From a checkpoint of a small transformer trained on Wikipedia: vocabulary 512.
Each number is 128 + 24 x the weight over its row's rms, rounded and kept within 0 to 255. Layers, rows and columns count from 0. The size above them is the row's rms in percent of the matrix's.

# layer 2 MLP up, 768x192, rms 0.112, rows 552-587, columns 0-95
size [109 106  93 104  98  92  88  98 100  97  88 109  95 105 114  92  98 116 101  98  96 102  92 107 105  97  88 101  91 101 101 100 105  82  97  86]
[[ 98 133  92 109 110 171 139 103 145 142 135 105  99 101  79 186 165 147 166 168 144 136 128 103 137 109 125 142 105 148  87 106 134 121 124 140 134  92 109 116 100 119 164  80 151 161 161 121 124 108 138 124 143 116 142 170 125 156 106 121 184 132 110 152 105 103 136 133 132 132 144 116 154 152 127 111 123 133 130 122 131 121 147 120 104 153 162 156 108 122 173 136 139 130 142 107]
 [120  99 133 131 102 141 136 109 139  71  98 191 123  85  82 117 126 159 116 139 141 100 123  93 115 168 113 168 105 114 142 121 129 142 155 123  98 133 130 155 150 126 164 142 130 156 134 125 150 119 114 119 174 129 131 134 115 101 130 147 161 141 102 129 128 113 181 123 120 112 133  89 119 156 140 181  97 120 120 128 151 139 171 131  95 116 150  97 117 149 131 135  95 130 133 113]
 [118 157 104 109 163 146 128 158 114 132 132  98 118 114  99 169 156 145 115 160 132 170 127 115 139 122 130 153 164 125  97 129 111 115 123 156 139 127 128 161  94 131 140 148 114 106 101 124 148 131 148 108 159 115 144 135 104 110 163 160 153 116 106 125 110 152 144 113 114 164  99 118 125 124 161 161 125 128 130 109 122 112 139 174  87 159 158 155 111 145 158 143 105 162  98 176]
 [149 144 151  97 123 135 111 137 140 116  72 144 126 131 134 171 158 153 128 123 156 141 148 128 131 119 168 136 134  60 119 139 131 136 136 143 110 141 123 150 140 102 163  59 109 118 128  95 119 124 124 158 105  87  89 133 133 165  92 107 163  97 147 113 126 172  95 134 100 118 157 128 136 109 148 101 171 105 138 126 156 153 120 148 107  98 145  93 104 132 172 104 140 154 119 116]
 [122 100 158 141 137 135 134 126 127 145 129 126 157 144  94 125 134 124 142  91 182 130  77 133 143 140  80 147 125 151 123 113 139 135 138 134 136 141 140 126  97 176 153 119 136 128 120  91 165 116 144 103 123 117 113 149 155 104 160 164 121 145  97  86 120 106 153 117 148 133 102  79 130 132 128 152 139 120 171 111 173 136 134 134 119 161 117 128 118 133 128 127  96 130 119 129]
 [ 95 138 140 147 117 119 122  83 150 141 136 161 181  91 125 183 109 126 116 138 168 138 149 106 113 130 134 144 166 145  89 154  81  82  83 126 139 124 131 167  77 131 100  84 113 114 112 153 106  92 161 115 106 150 149 152 141 178 136 172 128 129 125 128  96 154 136 127 111 152 161 140 129 118 114 156 158  95 134 183 127 114 139 177  84 123 152 123 154 149 155 178  68 126 128 168]
 [111 103 152 121 114 151 117 133 179 131 137 180 117 123 147 119 177 158 123  97 135 153 128 119 124 129 143 107 108 133 131 111 115 136 131 146 126  89 146 156  92 117 115 143 191 100 113 128 158 101 160 116 125 123 111 140 143 146 136 168 110 179  78 161 141 160 142 135 137 157  75 141 121 172 113 130 164 143 126 129 136 107 173 177 134 114 159 172 110 131 114 172 124 125 109 150]
 [135 124 100 131 117 129 135  60 211 146 153 143 125 102 138 154 170 144 115 154  87 162 123 169 117 128 151  99 112 142 111 124 134 127  96  82 118 101  92 108 111 123 106 110 135 122 109 114 129 141 157  94 131 114 128 137 105 163 137 162 154 109 147 174 144 137 102 121 108 142 134 133 115  96 118 129 186  70 136 122 157 131 116 169 114  75 105 149 114 166 137 146  87 161 143 150]
 [128 123 130 102 131  88 129 101 134  80 107 146 127 127 163 126 123 121 135 144  85  98 109 130 153 140 110 136 152  84 124 123 130 135 126 136 112  83  82 127 121 146 120  97  87  79 150 133 127 136 161 108 111 130 195 139  74 115 144 106 118 124 115 109 111 127 107  85 100 144 144 118 116 128  87 144 161 143 139 162 137 104 196 183 104 137 118 148 102  97 130 138  86 106  93 108]
 [ 86 177  70 108 152 128 158  91 101  78 124 139 117 123 126 113 160  92 163 144 117 113 101 157 127 168 139 100 101 147 116 140 109 141 135 174 152  91  98 133 125 111 165 151 135 150 115 106 113 107 141  97 113 157 107 143 109 111 122  82 147 131 114 156 126 143 125 128 139 139 157  91 125 132 152 171 153 106 120 122 184 141 129 156 142 118 102 169  85 134 122 155 136 105 171 102]
 [ 65 110 139 127 160 102 127 157 156  98  76 123 137 158 126 194 101  91 120 116  96 117 131  99 130 152 127 158 131 139 126  89 125 152 111 116 119 167 132 101 123 165 143 114 156 113 136 130  87 126 154 112 113  88 112 135 141 102 106 130 123 135 102 146  99  80 156 119  90 112 121 135 129  99 133 183 129 123 163 110 107 157 107 108 131 131 126 137 128 122 144 154 138 116 115 125]
 [132 121  73 133 143 170 172 127 184  91  68 137 146 142 129 159 135 127 159 120 134 175 118  98  95 129 127 105 172 118 109 145 106 134 128  86 144  87 116 124  88 122 161 115 151 134 133 107 113 160 144 118 161 125 166 103 154 145 115 110 150 133 146 169 175 115 123  95 131 106 105 131 112  91 129 133 183 123 126 141 172 149 121 151 141 118 122 120 161 118 133 160 164 166  95 142]
 [ 98 145 137 145 133 115 102 105 144 143 135 142 123 127 151 113 163  59 134 131  97 164 112 149 105 104 120 103 123  88 144 134 104 121 102 133 152 158 137 168 111 131 142 141 121  90 119 147 189 169 170 116 130 131 151 123  85 136 140 128 135 132 159 136 180 115 115 163 195 147 125 132 116  96 171 146 156 135  95 103 137 119 107 123 135 123 133 114 121 127 103 149 115 123  96 100]
 [118  95  96  93 144 130 142 132 128  99  94 112 123 123 153 118 132  95 159  89  84  88  76  95 127 141  94 110 132  66 141  85 100 105 114 139 115 120 125  89 122 144 136 150  99 134  97 124 133 124 105 108 115 135 117 137 146 103 114 152 150 145  95 146  86 133 118 132 126 173 126 121 177 165 137 184 159 124  79 112 126 181 131 160 131 105 107 138 140 135  87 123 121 122 111 141]
 [103 152 165  85 134 183 132 142 134 113 119 119 101 142 120 132 137 111 101 154 157  99 133 108 133 141  87  91 144 113 110 158  94 148 128 152 127 135 123 157  92 129 129 125  97 125 142 128 147 127 149 149 130 131 127 145 134 143 142 130 148 121 125  93 166 114 133  84 142 109  88  99 101  75 145 108 123 110 136 138 136 171 153 183 130 124 136 165 125 147 109 137 127 158 122 119]
 [118 123 140 139 108 100 168  73 155 137 110 109 144 144 132 135 142 123 163 132 100 112  98 103 123 122 108 126 127 133  81 160  98  86  88 188 132 102 113 143  95 139 148 103 140  69 124  89 111 113 168 102 119 109 122 115 139 133 148 116 126 147 154 139 104  98 147 122 121 131 129 107 119 135 163 161 168 121 138 152 110 131 118 123 161 147 154 156 162 135 111 165 117 133 111 197]
 [117 121 142 109 116 164 151 132 156 134 146 149  53 116 126 144 131 153 167 141 151  98 138  97 139 105 150 100 164 144 122 104 126 102 146 120 144 177 129 113 131 146 145 126 184 146 133 105  91 105 134  69 139 165 100 142 144 140 111 118 152 147  84 130 121 106 143 104 109 107 106 141 138 106 141 141 108 172 141 140 118 171 175 114 106 145 159 129 126 135 166 133 111 141 150 148]
 [133 141 115  75 110 155 131 125 171 126 117 150 132 120 153 136 121 141 149 109 109 128 101 104 137 125 157 133 152  77 126 123  77 115 145 148 133  97 111 118 104 158 186  89 117  97 121 131 134 105 148 128 138 106 120 122 131 143 171 126  93 142 148 102  60 149 122 127 121 125 116 112 116 139 126 148 159 124 114 120 120 127 153 139 114  96 166 105 128  88 121 147  97 120 118 164]
 [113  90 120 127 125 119 124 114 110 102 133 133  93 160  71 142 116 118 140 147 142 128 134 134 144 113 108 164 111  87 122 137 127 163 122 139 121 117  98 103 119 158 168  87 116 126 151 129 128 103 122  82 144 146 119 150 136 134 142 136 157 158 115  77 144 105 165 154 121  85 183 139 123 121 136 139 127 134 123 165 148 122 132 125 103  99 183  99  82 163 210 147 142 155  97 124]
 [124  73 140 120 158 177 156 122 104 120 132 111  91  96 104 113 132 167 116 146 101 123 100 133  95 168 101 129 109 125  88 138 120 149 109 144 138 129 122 159 131 124 144 134 119  95 109 127 133 107 121 135 136 130 129 126 122  98 153 160 153 133 155 155  97 129 152 114 106 139 165 102 129 157 145 153 164 134 128 138 131 111 167 169  95 107 121 121 129 156 140 134  92 116 140 124]
 [135 139 116 126 125 146 159 133 170 104  91 128 106 103 137 125 168 147 115 147 171 149  57  94 126 136 100 119 136 101 135  93 115 153 145 112 122 138 135 117 107  93 161 136 106  97 142 125 145 197 178 133 156 120 132 149 134 130 155 141  93 181 131 120 125 143 123 144 130 129 133 136 181 143 132 161 138 138 113 133 122 130 128 160 149 113 120 107 168 108 147  97  98 123 120  94]
 [ 66 119 105 121 162 142 139 123 121 127  91 117 129 114 121 158 128 168 155 138 113 125 134 133 140 117 101 142 156 128 130 112  64 114 146 134 153 118 141  93 115 131 129 119 180 105 125  90 161 102 195 127 146 138 109 151 165  94 182 104 123 110 144 135  97 132 115 130 143 112 126 136 127 172 127 177 192 120 154 111  93 125 154 141 121 139 142 148 131 151 161 145 111 115 143 131]
 [119 118 136 124 177 168 151 121 127 119 125 105 143  58 126 160 125 112 145 136 134 163 100  90  82 145 139 160 149 146 101  90 141 127 127 113 121 167 124 107 136 143 176 122 133 130 112 159 130 166 137 116 126 153 107 144 128 177 147 140 151 118 129 146 130 129 117 127 119 132 125 132 145  78 170 187 103 135 137 167 114 118 130 139 136 123 152  81 126 148 142 160  87 117 129 155]
 [112 145  67  94 156 150 133 119 132 105 106 108 136 110 123 127 141 124 191 109 111 142 117 135 113 121 115 140 161  85 143 146 124 119 130 137 155 116 146  78 108  98 135 110 103 160 147 142 170 120 166  93 146 147 115 165 109 167 101  88 114 127  97 120 120  91 167  83 166 138  99  94  80 160 142 121 117 125 138 122 127 148 189 114 125 124 174 144  93 133 105 162 134 143 146 106]
 [153 153 134 116 116 134 142 152 116 139 134 125 152 105 135 136 141 123 125 159 113 140 125  95 107 149 160 127 156  78 158 120  92 107 160 107 124 139 112 138  93 162 118 121 113 112 142 112 143 121 100 130  85 149 111 178 134 148 128 126 114 140 106 132 143 128 120 123  94 147 127 117 136 128 132 115  94 151  96 142 171 113 123 211 105  71 184 155 128 140 154 114 108 130 122 111]
 [100 143  96 112 170 114 129 128 134 143 123 125 139 148  95  95 123 100 135 133 123 122  80 142 106 130 132 150 136 126 108 128 121  50 145 161 116 140 138 102  75 155 180 139 152  97 102 127 108 125 143 145 114 111 161 126 105 164 116 108 169 108 114 124 123 155  80 128 163 138 117  92 106 153 121 114 173 118 125 135 149 132 118 190  86 113 128 126 148 142 110 123 132 132 137 117]
 [ 93  96 157 141 107 111 154 151 123 117 142 129 132 105 116 177 137 141 205 136 136 150 107 119  93 120  65 132 166 136  99 109 139 139  95  98 154  99 109 142 107 144 133 141 127 110  85 115 144 165 153 113 170 116 133 127 132 119 139 134 103 143 165 149 156  95 118 108 158  97 146  95 128 105 136 135 177 137 126 106 174 125 121 165 139 156  94 156  98 137 129 123 114 123 112 134]
 [124 178 138 146  95 124 137 118 189  95 116 114 137 127 134 147 144 108 112 118 160  94  91 109  77 125 123 152  79 113  82 140  98 125  81 135  95 104 129 118 128 132 153 142 136  93 144 130 142 130 133 101 128 142 147 100 118  93 146 115 153 120 118 118 113 143 119 136 139  97 153 118 139 190 125 144 143  96 134 127 135 141 130 131 114 122 153 136 105 103 135 110 128 213 154 183]
 [ 78 110 115 118 109 119 177 137 152 100 123 126 112 150  58 125 113 106 146 111  90  90 148 129 121 151 137 141 102 156 163 130 137 146 167  97 108 122 114  95 125 141 131 116 116 131 109  90 172  95 178 152 163 147 128 152 139 144 139 157 159 141  70 157 124 192 159 120  98 110 101 138 160 158 111 175 136 143 142 182 120 135 121 107 125 166 187 127 117 144 153 122 127 128 115 108]
 [ 98 104 116 107  86 144 112 126 139 137 119 121 124 132  78 137 153  98 120 111 130 103  96 154  77 187 132 135 108 141  95 132 136 103 139 123  93 123  98 109  86 158 134 115 116 130 130  96 100 138 103 170 108 115 167 166 132 123 155 127 133 182 106 125 112  93 127 135 184 102 121  91 130 150 166 116  95 131 126 142 187 116 103 146 104 120 142 159 174 138  99 128  93 128 147 161]
 [122 106 149 135 128 172 119 100 143 135 140  88 125 130 156 115 164  96 159 151 151 104 105 118 112 161 170 138 112 151 109 119 105 117 132 124 122 131 115 173  58 125 132 131 129 109 117 136 126 135 145  90 156 149 132 117 158 147 161 115 132 163 110 103 153 154 212 141 159 131 126 113 139 154 115 123  91 121 111 115 104 112 130 163  83 135 170 149 132 114 139 103 117 124 109 150]
 [130 116  93 136  79 111 131 123 159 109 107 131  90 141  94 156  90 134 138 183  96  85  69 120 133 108 130 146  74  86 119 141 147 133 131 116 131  86 122 118 134 102 111  97 117 117 113 138 150 125 115 113 123 143 124 174 128 171 123 149 118 124  90 108 130 138 142 126 149 138 153 114 118 120 156 202 166 123 115 152 145 133 145 139 133  91  85 101  86 169  96 110 156 175 139 114]
 [138 130 106 138 103 121 109 129 155 130  70 114 134 131 146  95 116  95 155 109 136 131 105 136 115 135 152 115 111 103 114 159 143 151  67 124 158  67 105 131  98 105 165  79 125  68 103  87  83 114 139  91 136 115 151 106 138 109 137 157  89 114 119 167 128 143 146 137 148 137 118 123 123 154 182  97 150 126 114 143  98  91 132 145  65 149 132 102  90 124 118 143 126 145 131 113]
 [141 142 101 145 155 131 126  70 127 124 163 150  80  89  91 139 153 139  99 148 133 100  88  97 128 119 113 118 129 173 132 118 140  84  82  65 150 119 118 170  88 138 167 147 116 103 117  89 140  95 139 122 120 102  84 171 147 120 154 144 114 171 143 117 149 123 131 145 128 124 133 103 131 159 162 127 128 117  84  91 128 144 168 164 135 122 126 116 106 116 120 108 143  99  94 115]
 [ 81 144 138 123 142 161 167 134 179 142 129 114  69 135  66 138 193 155 136 161 103 149 126 143 115 135 137 120 141 146 134  85 104 119 111 122 144 133 144 130 105 132 137 161 166 133 130  82  92 128 124 154 111 122 177 139 103 137 143 145 141 126 163 183 152 142  95 140 142 145 165  98 152 139 130 118  87 111 106 143 158 137 154 145 104 131 114 137 127 124 142 141 125 150 136 152]
 [100 135 112 132  87  94 155 130 130 137  89 121 113 135 128 123 135 134 127 136 122 109  74 149 133 146 147  92 105 113  50 144 115 139 139 132 100 100  98 114 109 104 118 150 125 105 145  79 123 136 119 145 164 130 120 131  95 140  97 102 134 141 132 142  87 147 143  87 182 166 107 142 142 137 141 159 129 117 119 135 106 126 131 157 104 152 100 121 140 161 128 175 132 146 132 156]]
# layer 2 MLP down (transposed), 768x192, rms 0.106, rows 552-587, columns 0-95
size [108 107  92 102  95  91  97 102  99 101  87 103  99 105 110  94 100 110 101 104  92 100  93 100 102  97  90  99  95 105 105 100 103  89 100  90]
[[182 123 118 154 141 124 140 140 119 120 165 100 154  89 174 101 144 174 140 132 159 131 119 138 152 136 108 126 112 145 158 130 154 140 169 138 158 174 109 128 127 110  73  83 118 155 128 126 122 117 145 134  98 118 146 105 130  61 132 116 106 150 104 193 103 102 122 197 117 158 126 101 115 134 124 139 135 128 153 109 125 148 130 120 146 152  83 169 117 131 141 107 120 162 118 103]
 [158  79  92 134 176 146 118 140 145 118 128 156 143 123 128 118 132 157 144 166 106 115 117 154 146 126 109 133 118 156 118 143 133  91 151 177 120  90 165 131 114 117 168 135 111 137 104 148 141 131 134 173 136 130 122  82 114 130 126 148 152 181 115 115 116 141 146 189 110 156 138 100 134 176  86 120  99 160 151  95 113 114 137 122 140 153 101 143 131 136 142 127 101 115 137 155]
 [114 173 150 137  98  84 127 202 114 140 144 116 103 121 154 112 174 167 123 100 111 105 147 116 112 126  99 136  77 138 113 146 139 113  72 116 138 110 149 110 118 120  94  88 139 141 126 120 144 126 127 135  96 134 127 133 149  89 148 155 137 106  72 148 125 131 136 142 141 138  99 137 148 122 127 121 141 115 123 109 132 114 161 127 168 127 144 114 139 141 128 166 113 124 142 135]
 [151 126 135 113 122 141 141 126 139 138 119 138 145 144 125 141 146 128 180 144 100 139 136 124 141 109 118 108 133 119 145 113 143 157 100 133 154 106 139 151 124 135 141 179 118 135 106 146 136 114 106 147  95 131 118 145 129 150 125  77 134 103 142 101 104  82 158 135 133  94 147 153  86 140 148 142 158 129 100 130 114 161 130 122 121 144 131 125 142 145 116 125 124 173 135 124]
 [138 104 147  96 135  89 113 153 101 126  99  97 104 123 113 128 103 169 126 106 118 126  94 108 147 135 118 148 146 154 152  99 110 143 134 148 113 131  94 132 127 119 123 118 162 142 108  99 140 127 111 106 149 139 126 123 149 107 132 136  97 115 133 124  82  95 110 174 128 119 101  94  95 164 110 114 157 119 107  81 184 124  96 154 101 165  98 134 152 116 141 133 140  85 148 165]
 [148 141 127 121  92 118 100 107 143 124 116 124 124 144 150 148 137 114 112 142 113 128  98 101 151  88  96 220 133 131 108 114 111 112  87 150 138 107 102 141  95 102  73 137 181 132 148 149 115 133 111 141 103 144 136 129 136 117 103 108  80 110 122  71 153 134 147 107  83 107 191 155 152 149 141 132  80  95 126 139 135 134 134 132 117 180 123 127 133  87 164 139 136  79 129 151]
 [189 130 164 155 102 133 113 175  97 155 122  92 109 154 143  98 142 122 103 101  90 167 160 135 118 121 126 140 133 120  96 135 137 154 125 118 117 125 169  99 121  87 181 103 186 123 143 192 123 141 116 138 104 147 102 123 151 113 100 130  86 147 118 149 148 118 144 120 100 110 154 124 147 150 105 136 138  76 126 126 147 119 108 164 144  97 125 114 125 122  93 128 142 116 123 120]
 [124 121 126 160 151  98 104 143 110 117  93  81 146 159 135  81 138 113 126 117 163 171 132 141 141 103 128 122 107 120 147 139 132 134 103 165 107 126 115 132  98 168 128 151 140 153 123 100 131 120 126 126 123 141 149 106 144 123  97 122 148 120 151 128 126 127 117 111 102 141 155 136 121 109 131 124 142  83 147 147 124 116  98 136 123  71 112 129 138 134 137 131 106 144  99 120]
 [112 124 160 130 120 125 133  97  85 103 109 130 162 147 104 119 177 131  65 161  90 125 139 106 135 122  82 149 138 150 130 100 116 104 146 137 171 126 140 201 128  76 121 147 100  49 129 114 119 118 170 116 115 164 111 128 133 147 145  84 157 121 130 119 137 106 101 163 112 154 119 142 111 137 153  94 148 112 143 128  99 143 136 154 140 115 145 113  98 106  82 132  63 120 111 112]
 [143 182 128 146 156 125 172 111 158 131 176 121 131 144 130 134 104 108 120 168 124 121 139 160 115 104 170  95 164 176 121 114 124 157 150 139 162 119 128 142 136 112 139 136 141 150 143 117 136 165 123 155 119 130  61 174 133  89 112 101 106 137 160 141  98 144 129 165  92 172 171 129 103 119 148 128  89  88 158 132 144 129 154 105 141 124  90 171 121 131 175 116 104 138 107 124]
 [102 103 152 119 131 144 111 156 136 124 143 160 126 121 176  79 142 127 128 146 130 148 115 117 135  90 125 155  94 100 150 139  99 139 150 151 105 115 152 100 192 117 143 132 102 130 141 154 118  68 138 142 164 153 111  87 128 147  90 128 154 100 154 105 126 141 119 130 156 123 123 108 106 122  87 109 155 135 139 138 171 155 117  86 137  84 130  59 137 101 112 112 124 113 182 108]
 [ 78 123  95 133 139 119 126 152 133  95 133 116 115 127 170 140 115  99 156 106  91 111 147  91 135 119 153 171 151 139 125 144 120 135 134  81 146 171 177 143 145 154 175 155  92 127 155 100 160 164 146 133 155 110 161 139 119  94 142 137 136 140 135 146 115 138 120 166  74 113 149  89  98 171 138 128 127 112 118 144 108 127 160 116 124 107 137 145 166 131 134 147 150 109 133 144]
 [113 148 134 144 128 182 133 150 106 157 194 116 122 112 193 138 121 120  81  92 111 122 134 119 135 118 135 136  89 132 109 104 150 131 103 125 162 163 138 115 102 128 109 118  93 152 149 104 105 166 107 127 111 178 120  77 125 108  68 107 145 103 111 132 132 134 151 141 146 154 143 138 132 110 134 139 122 135 166 108 126 107 135  90 158 118  95 131 170 130 128 142 104 120 122 118]
 [133 149 104 108 115 147 127  92 138  69  80 142 145 129 184  92 120 127 155 112 100 124  56 142 103  95 138 150  96 142 197 126 101 103 162 158 145  76 112  94 104 136 153 183  97 168 122 150 105 120 131 148 115 119 140 147 160 131 128 113 110 128 141 146 143 139 144 121  94 105 130 107 152  97 154 127 157 147 131 152 133 119 104 124 115 140  85 110 113 111 114 105 112 135 156 147]
 [115 161 144 117 126 152 149 160 122 128 114 143 136  88 163 107 120 128 119 162 156  86 144 112 119 103 152 121  95 153  99 158 106 138 119 153 137 177 117 147 174 147 176 118 134 118 112 147 137 119 146 150 118 129 108  81 164 140 127 130 141 108 115 160 143 148 104  90 111 153 121 154 106 119 129  92 151 152 113 139 177 158 111 128 112 120 115 101 154 136 115 140 150 118 135 126]
 [122 148 148 129 155 143  89 122 139 200 136 115  84 127 121 130 118 115 100 149 134 123 153 123 127 104 114 139 143 146 129 134 141  76 154 158  74 110 155 142 151 115 119 123 166 108 162 138 112 164 145 120 123 133 101 133 145 152 116 145  89  70 189 148 104 172 107 137 144 136 144 110 133 119 114 166 126 122 136 113  96 146 112 134 143 111 156 157 122 115 124 124 103 125 137 128]
 [113 149 131 117 111 113 154 122 125 154 155 125 102 131 136  93 110 189 126 129 162 117 109 115 139 134 122 137 170 156 102 117 124 154 135 125  99 115 132 108 127 112 160 165 128  99 100 165  95 154 138 100 102 141 138 109 148 128 106 144 152 126 140  92 132  84 109 118  89 106 120 108 136  94 164  96 134 132 114 139 110 140 137 110 139  86 139 146 147 109 130 103  81  99 164 140]
 [116 108  95 126 145 135 115 146 147 100 137 122  90 137 101 152 148 100 142 122 121 134  88 140 139 118 117 116 186 112 127 140 134  85 148 132 146 127 118 135 139 120 136 136 176 122 128 117 121 113 154 142 147 109 135 142 137 155 104 115 122 113 134 162 126 158 174 156 113 197 110  89 157 147 151  98 117 131 129 109  97 135 153 140 118 123 118 111  92 114  93 120 140 177 163 134]
 [131  96 114  94 144 143 129 136 132 121 125 110  68 158 118 143 147 125 139  66 142 193 162 168 157 121  57 169 169 160 170 135 144 134 136 117 126 144 112 131 133  98 130  93 162 149 149 119 146  96 120 152 128 102 106  63 126 155 114 133 111  99 135  98 111 156  70 118 147 115 166 165 165 128 113 142 121  70 133 128 153 124  97  96 190 121 126 113 153 117 151 108 154 152 103 123]
 [104 164 121 152 110 133 133 133 130  88 142  64 105  88 123 143 129 139 147 124  99 137 171  94 140 108  92  95 119 145 129 167 139 107 121 145 106 146 167 151 137 141  88  99 102 122 121 104 150 132 141 129 128 107  95 120 102 140 125 138 135 135 121  98 141 124 100 105  93 138 126 164 154 122 108 135 141  54 114 104  90 122 104 121 109 134 122  81 156 152 126 135 123 118 126 145]
 [163 103 119 140 135 126 151 114 121 110 114 111 115 123 155  93 136 148 108 140 150 119 171 110  99 132 110 141 122 144 114  84 109 137 115 131 128 165 108  92 185 108 129 128 111 181 115 127  98 175 127 157 160  96 111 170 127 123 120 129 113 117 102  67 133  93 121 160  83 164 120 141 159 113 112 120 129 148 137 129 104 154  93 125  99 157 120 104 128 115 143 130 156 130 113  67]
 [118  87 107 131 170  93 147 125 141 130 142 137 124 182 133 103  99 142 137 127 169 149 132 141 123 117 156 107 116 120 118 157  68 126 135 157  84 134 128  97 142 128 134 100 158 123 104 114  87 150 128 111 128 128 115 114 153 130 117 120 117 134 183 120 102 121 104 137 130  95 171 171 118 106 114 145 171 123 143 117 110 113  86 113 107  90 156 107 123 122 121 126 102 103 106 135]
 [153 115 110 149 182 161 151 132 145 112 116  68 135  86 148 150 123 202  98 117 129 131 139 144 128 158 148 153 121 139 148 110 130 120 120 153  76 133 109 108 139 131 104  81 128 109 135 135 116 154 106 105 113 106 111 135 144 133 142 143  93 145 164 128 152 131 105 110 102  84 107 139 133  98  95 148 119 117 149 108 132 131 104 123 122 117 114 165 108 116 105 147 156 100 137 106]
 [149 155 129  85  99 154 160 134 158 148 154 151 101 119 146 141 116 118 113  84 144 130 120 138 105 149 112 128 132 150 181  92 129 157 121 135 160 133 134 192 153  99 123 146 143  78 156 158 124 118 140 150 132 110 126 122 123 144 138 116 140 157 136 118 151 130 148 113 146 115  99 120 145 117 115 121 130 112  93 103 148 153 112 114 146 128 115 131 100 125  59 108 130 147 145 154]
 [155 152 135 136 126 156 138 142 107 118 113 108 115 137 136 164 125 145 113 127 123  95 141 138 152 167 147 100 108 119 185 111 161 176 174 106 128 149 149 164 142 133 114 136 188 120 111 134 115 144 147 151 127 117 109 134 159 164 128 106 107 112 101 167 103 122 129  77 172 133 106 118  91 116 143 127 125 157 137 159 152 145 129 114 128 116 116 143 115 138 123  97 156 162  78  98]
 [142 138 120 144 101 138 121 173 101 131 123 101  83 110 109  95 125  70 138 107 163 121 112 118 124 130 120 109 104 139 110  92 189 111 150 116  99 120 139 106 132 132 101 136 119 129 152 114 116 130  86 124 130 111 113 103 147  63 123 130  76  99  94 106 152 110 106 176 131  93 118 127 122 147 156  97  62 117 133  87 116 102 146 178 182 124 150 125 136 121 131 123 176 120 137 108]
 [ 91 138 135 132 144 168 140 107 116 139 180 114 132 131 183 120 160 147 108 120 150 162 163 112 149 123  69 139  95 155 136 103 121 107 122 125 158 168 148 142 128 146  89  87 105 106 121 175 115 108 178  98 147 134  95 117 175  86 130 122 122 100 180 121 100 130 111 144 128 123 183 125 163 114 122 108 172 130 159 113 111 120 138 112 145 148 119 156 161  87 127 102 115 103 117 117]
 [152 153 125 150 145 138 132 121 135 154 177  73 144 130 109 129 100 118 129 101  83 132 114 144 117 145 150 125 122 157 124 122 155 136 167 140 112 118  90 189  77 121 102 128 127 142 185 165 146  90 143 150 141  97 136 116 127 116 106 151 137  96 160 110 121 128  70 159 168 135 124 133 162 142 131 122  87 143 140 128 150 138 146  80 101 132 116 109 103 148 110 137 130 140 141 164]
 [109 135 138 102 141 112  89 146 111 137 209 123 144 170 136 142 121  96 118 136 146 171 140 130 103 108 105 150 107 158 131 155 145 130 145 123  92 153 145  80 151 131 148 142 112 146 149 109 160 103 137 128 141 173 120 120 194 139 116 135 149 143 157 102 152  86 147  71 114 144 109 158 167 137 128 112 102  90 138  99 120 110  91  86 108 121 124 140 142 119 117 119 118 141 175 128]
 [163 153 106 109  98 114 159  92 123 147 162 130  99 139 151 132 129 127 102 141 163 136 126 118  99 101 122 121 154 155 119 101 103 132 132 143 101 121  79 121 110 155 137 142 123 186 203 111 163 148  85 147 118 137 139 134 157 132 113 127 153 113 111 127 128 120 117 168 150 120 110 115 133 105 139 122 133 153 123  95  86  98 123  98 120 135  92 218 125 112  54 136 129 117 128 141]
 [148 168 158 137 123 117  84 162 101 158 110 123 157 155 115 156 110 135 118 124  98 131 113 102 157 160  92 161 124 110 112 103 123 165 115 134 136 109 151 161 104  98  91 122 127 126 153 146 141 126 128 163 135 145  79 140 152 158 123  88 120 132 123  78 103 126 148 100 129 173 134 131 109 125 141 140 192 133 144  66  98 135 140 121 162 163 118 171 131 123 132 109 143 125 130 125]
 [108 120 118 120 110 137 115 136 132 107 149 134 137  90 139 109  95 115 119 145 147 143 126 143 122 117 160 129  96  99 112 193 118 145  89 129  91 139 103 122 123  84 168 108 149 137 144 131 116 145  79  83 121 122 132 152 138 142 108 143 111 149 129 127 127 131 122 111 127 104 137 166 142 126 150 137 132  99 154 106  90  73 110  90 155 130 101 114 146 102 135  82 152 122 126 139]
 [127 151  94 135 136 127  77 138 133 128 140 134 140 143 125 152 131 117 116 124 154 140 137 150 125 127 136 103 133 159  99  86 127 120 130  92 173 142 132 126 130 155 131 131 108  94 134 125 109  96 172 185 139 137 145 165 155 122 107 153  92 158 139 182 141 146 112 113  81 154 139 116 101 165  89 112  90 116  77 129 131 155  90 112 112 143 136 146 122 117 112 129 136 183 117 165]
 [131 109 120 149 155 134  90 143 125 151 140 153  78 131 153 142 117 116 123  84 137 146 132 105 116 128 142 131 133 147 131 108 121 153 126 116 148 164 131 133 125  68 130 140 146 115 135 113 135  89 107 144  89 119 107 152  98  87 111 116 116 130 140  99 162  90 108 101 134 132 145 103 122 154 122 137 110 136 124 116 142 173 112 150 125 168 135 126 138 103 134 164 151  23 149 112]
 [151 123  95 164 146 188 147 107 130 111 119  88 131 139 141 142 140 140  66 126 116 150 118 120 115 117 110 134 141 136 184  90 154 166 130 104 122 147  75 160 154  98  97 141 131 145 172 135 132 124 145 113 137 143 102 125 143  99  94  98 100 150 132 173 131 170 153 141  72  86 138 164  91 148 106 158  96 167  94 107 164 116 158 108 107 151 150 151 130 144 110 169  99 151 113 119]
 [150 124 125  85 128 161 136 123 176 123 153 142 109 133 125 136 159 165 148 117 148 157 151 130 128 123 127 124 114 153 136 111 119 101 141 137  99 121 144 139 166 147 123 156 126 114 154 140 134 130 145 141 120 106 129 116 140 124 126 165 139  82 183  99 117 122  74 129 152 116 109 153 126 135 150 108 105 167 132 104 152 147 134 137 126 138 149 124 124  82 144 121 143 126 122 139]]